From a checkpoint of a small transformer trained on Wikipedia.
Training: 904M tokens, 3447 steps.
Each number is 128 + 24 x the weight over its row's rms, rounded and kept within 0 to 255. Layers, rows and columns count from 0. The size above them is the row's rms in percent of the matrix's.

# layer 5 MLP up, 1024x256, rms 0.222, rows 62-72, columns 0-63
size [103  86 104  98  90 120 101 103 103 100 109]
[[105 129 146 117  84 123 121 153 151 125 151 146 150 163 137 151 135 143 123 159 156 127  86 110 131 111 110 109 145 121 116 147 142 131 116 120 120 100 140  95 132 156  91 150 145  82 107 173 111 130 149 109 144 142 112 153 143 153  91 156  86 105 137 175]
 [131 129  81 188 134 130 124 109 149 121 128 126 139 125 118 102 126 122 131 131 106 148 129 124 132 146 140 158  93 157 133 141  99 177 155  83 139 151 140 163  94 163 100 143 111 189 141 131  93 132 151 107  75 149 131 146 126 145 135 141 123 160 171 119]
 [106 129 149 130  76 168 134 155 155 100  75 107 116 137 115 126 112 184 115 158 176 119 136  86 142 154 130  92 168  80 149 150 106 161  87 118 131 107 111 111 130 117 148 155 152  98  89 123 110 147 118  93 131 142 120 179 125 124 139 152 140 147 121 127]
 [118 142 115 162 145  97 137 195 140 124 103  87 145 139 107 112 156 114 120 107 120 130 153 188 132 116 155 110  93 140 127 128 124 160 177 128 145 105 127 124 149 101 107 164 156 117 157 120 174 166 161  91 108 174 155 157 109 163 159 127 109 182 110 129]
 [ 99 166 169 121 116 156  90 125 141 134 117 121 164 145 137 119 113 120  91 162 134  98 109 129 146 135 115 109 122  91 119 125  90 100 117 114 117 138 122 119 144 120 147 129 111 129  95 147 129 126 107 172 117 137 106 133 151 141 103 113 123 103  90 134]
 [144 137  98 119 153 170 131 131  86 177 132 145 134 104 174 117  95 107 126 127  95 184 142 155 139 121  98 152 125 131 169 114 118 110 127 196 149 139 163 117 109 162 126  64 163 143 138 164 148 113  81 136 134 107 129 147 102 125 144 111 115 121 131 137]
 [108 164 115 156 143 139  75 117 132 113 114 159 141 135 120  87 142 145 124 144 111 135  98 139 152 122 131 151 121 133 131 148 152 134 145 104 115 126 175  85 159 138 180 147 120 130  91 178 139 128 172  80  86 120 114 110 138 144 132 125 135 104  93 115]
 [ 71 114 118  96 100 107 123 147 117 133 131 126 190 144 136 155 124 148 142 143 131 149 141 128 138 139 104 159 163 133 127 127 101 168 157 198 118 118 136 138 144 108 162 137 126 113 153 144 173 143 107 132 133 143 145 116 162 139 111 133 100 155 127 120]
 [ 77 108  85 153 123  98 115 122 107 117 125 116 117 119 146 137 148 132 150  71 176 134 129 177 136 101 150 127 132 106  99 155  96 121 108 118  87  78 163 116 110 134 172 152 133 135 133 130 127 154 111 130 158 170 136 100 119 139 135 129 115 137 111 103]
 [140 120 127 104 155 119 156 112 124 117 156 114 157  92  98 106  85 139 134 148 102 147 127  94 110 171 117 156 132 127 160 129 151 112 137 188 125  93 139 166 122 114 159 162 137 126 118 179 128 164 143 109 138 149 115 134 133 124 129 116 163 109 159 131]
 [124 149 119 124 121 182 121 105 158 112 146 116 142 154 103 114 135 134 110 121  56 154 114 101  69 127 122 116 124 144 114 122  77 156  87 127  91 142 152 114 130 112 132  82 125 144 146 137 140 117 127 100 126 116 106 110 124 115 106  96  97 157 183 119]]
# layer 5 MLP down (transposed), 1024x256, rms 0.229, rows 62-71, columns 0-63
size [101  93 108  97  94  93 104 106 105  98]
[[ 87 138 163 106 170 120 180 112 134 127 105 129 136 125 131 129 145  96 119 185 133 162 114 153 155 100 131 123 134 116 122 115 107 152 157 100 123  94 116 132 116 138 148 135 119 158 108 103 150 138 131 102 165 155 128 115 136 141 140  93  91 110 134 136]
 [140  97 178 113 114 108 140 106 112 111 119 154 143 176 100 139 130 134 130 130 155 149  80 139 133 149 150 120 121 160 145 109 113 108 149 115 164  70 140 132 109 103 130 121 129 101 115 114  97  94 121 149 146 111 105 112 144  94 122 142 137  70 105 130]
 [115 136 130 102 159 124 138 142 123 111  98  97 117 121 104 152 105  83 151 162 157 147 124 125  90 117  90 145 111 133 108 133 149 149 104 118 120 125 109 135 124 114  85 150  95 126 124  74 170 140 108 142 105 105 151 125 143 117 110 106 157 135 131 124]
 [146  91 136 115 112 114 121 145 144 156 160 101 140  99 101 101  89 140 159 111 161 129  97 102 123 136 115 133 160  94 128 152 147 127 130 143  92 129 148 129 164 159 118 124  80 113 147 116 123 128 146 141 164 119  81 153 117 120 144 157 147 106 183 128]
 [144  88 114 141 130 102 133 184 119 102 132 110 148  94 144 107 130  98 118 110 130 152 121 171 167 143 106 133 109 136 113 151 114 105 177 162 113 117 134  79 107 120 138 150 131 116 137 137 120 123 120 149 126 145 133 135 113 142 124 134 130 154 129 160]
 [133 150 136 100 162 164 131 116 104 142 123  90 146 133 139  96 117 130 175 135 166 108 117 133 118 128 123 154 112 179 137 117 103 156 103 146  89 157 132 105 173 109 146  88 134  77  93 127 112 110 154 106 105 158 106 153 108 129 160 117 110  99 118 159]
 [136 133  93 156 138 130  93 129 105 138 160  92 115  98  98 161 165 149 194 128 112 183 132 139 125 145 126 118  87 120 121 145 133 142 135 139 119 133 146  75 118 136 134 166  80  62 105 100 107  78 181 111 168 168 118 119 120 125 122  84 150  92  85 127]
 [ 87 112 120 140 108 119 129 123  95 142 150 136 106 118 139 141 155 150 138 165 140 170 131 124 146 153 127 106 124 149 168 130 126 125 134 146 129 139 138 151 129 118 131 121 119 146 123 138 122 139 138  95 124 165 119 102  93 128 157 116 114 103 131 179]
 [126 116 143 162 102 113 161 133 119 147 137 127 163  80 139 138 125 170 150 131 133 156 194 162 112 121 128  99 128 104  75 160 122 108 125 124 113 134 141  84 162 140 121 138 129  94  85 100 126 103 120  86 110 167 138 104 135  99  78 143 145 148 160 106]
 [175 120 145 103 119 110 161 128 110 128 155 132 154 177 176 122 131 104 162 140  97 166 154 100 178 118 120 172 122 165 102 129 117 129 124 141 119 132  81 170 141 150 135  89 113 146 100 117 141 119 165 147 132 104 162 119 107 118  89 148  44 182 104 131]]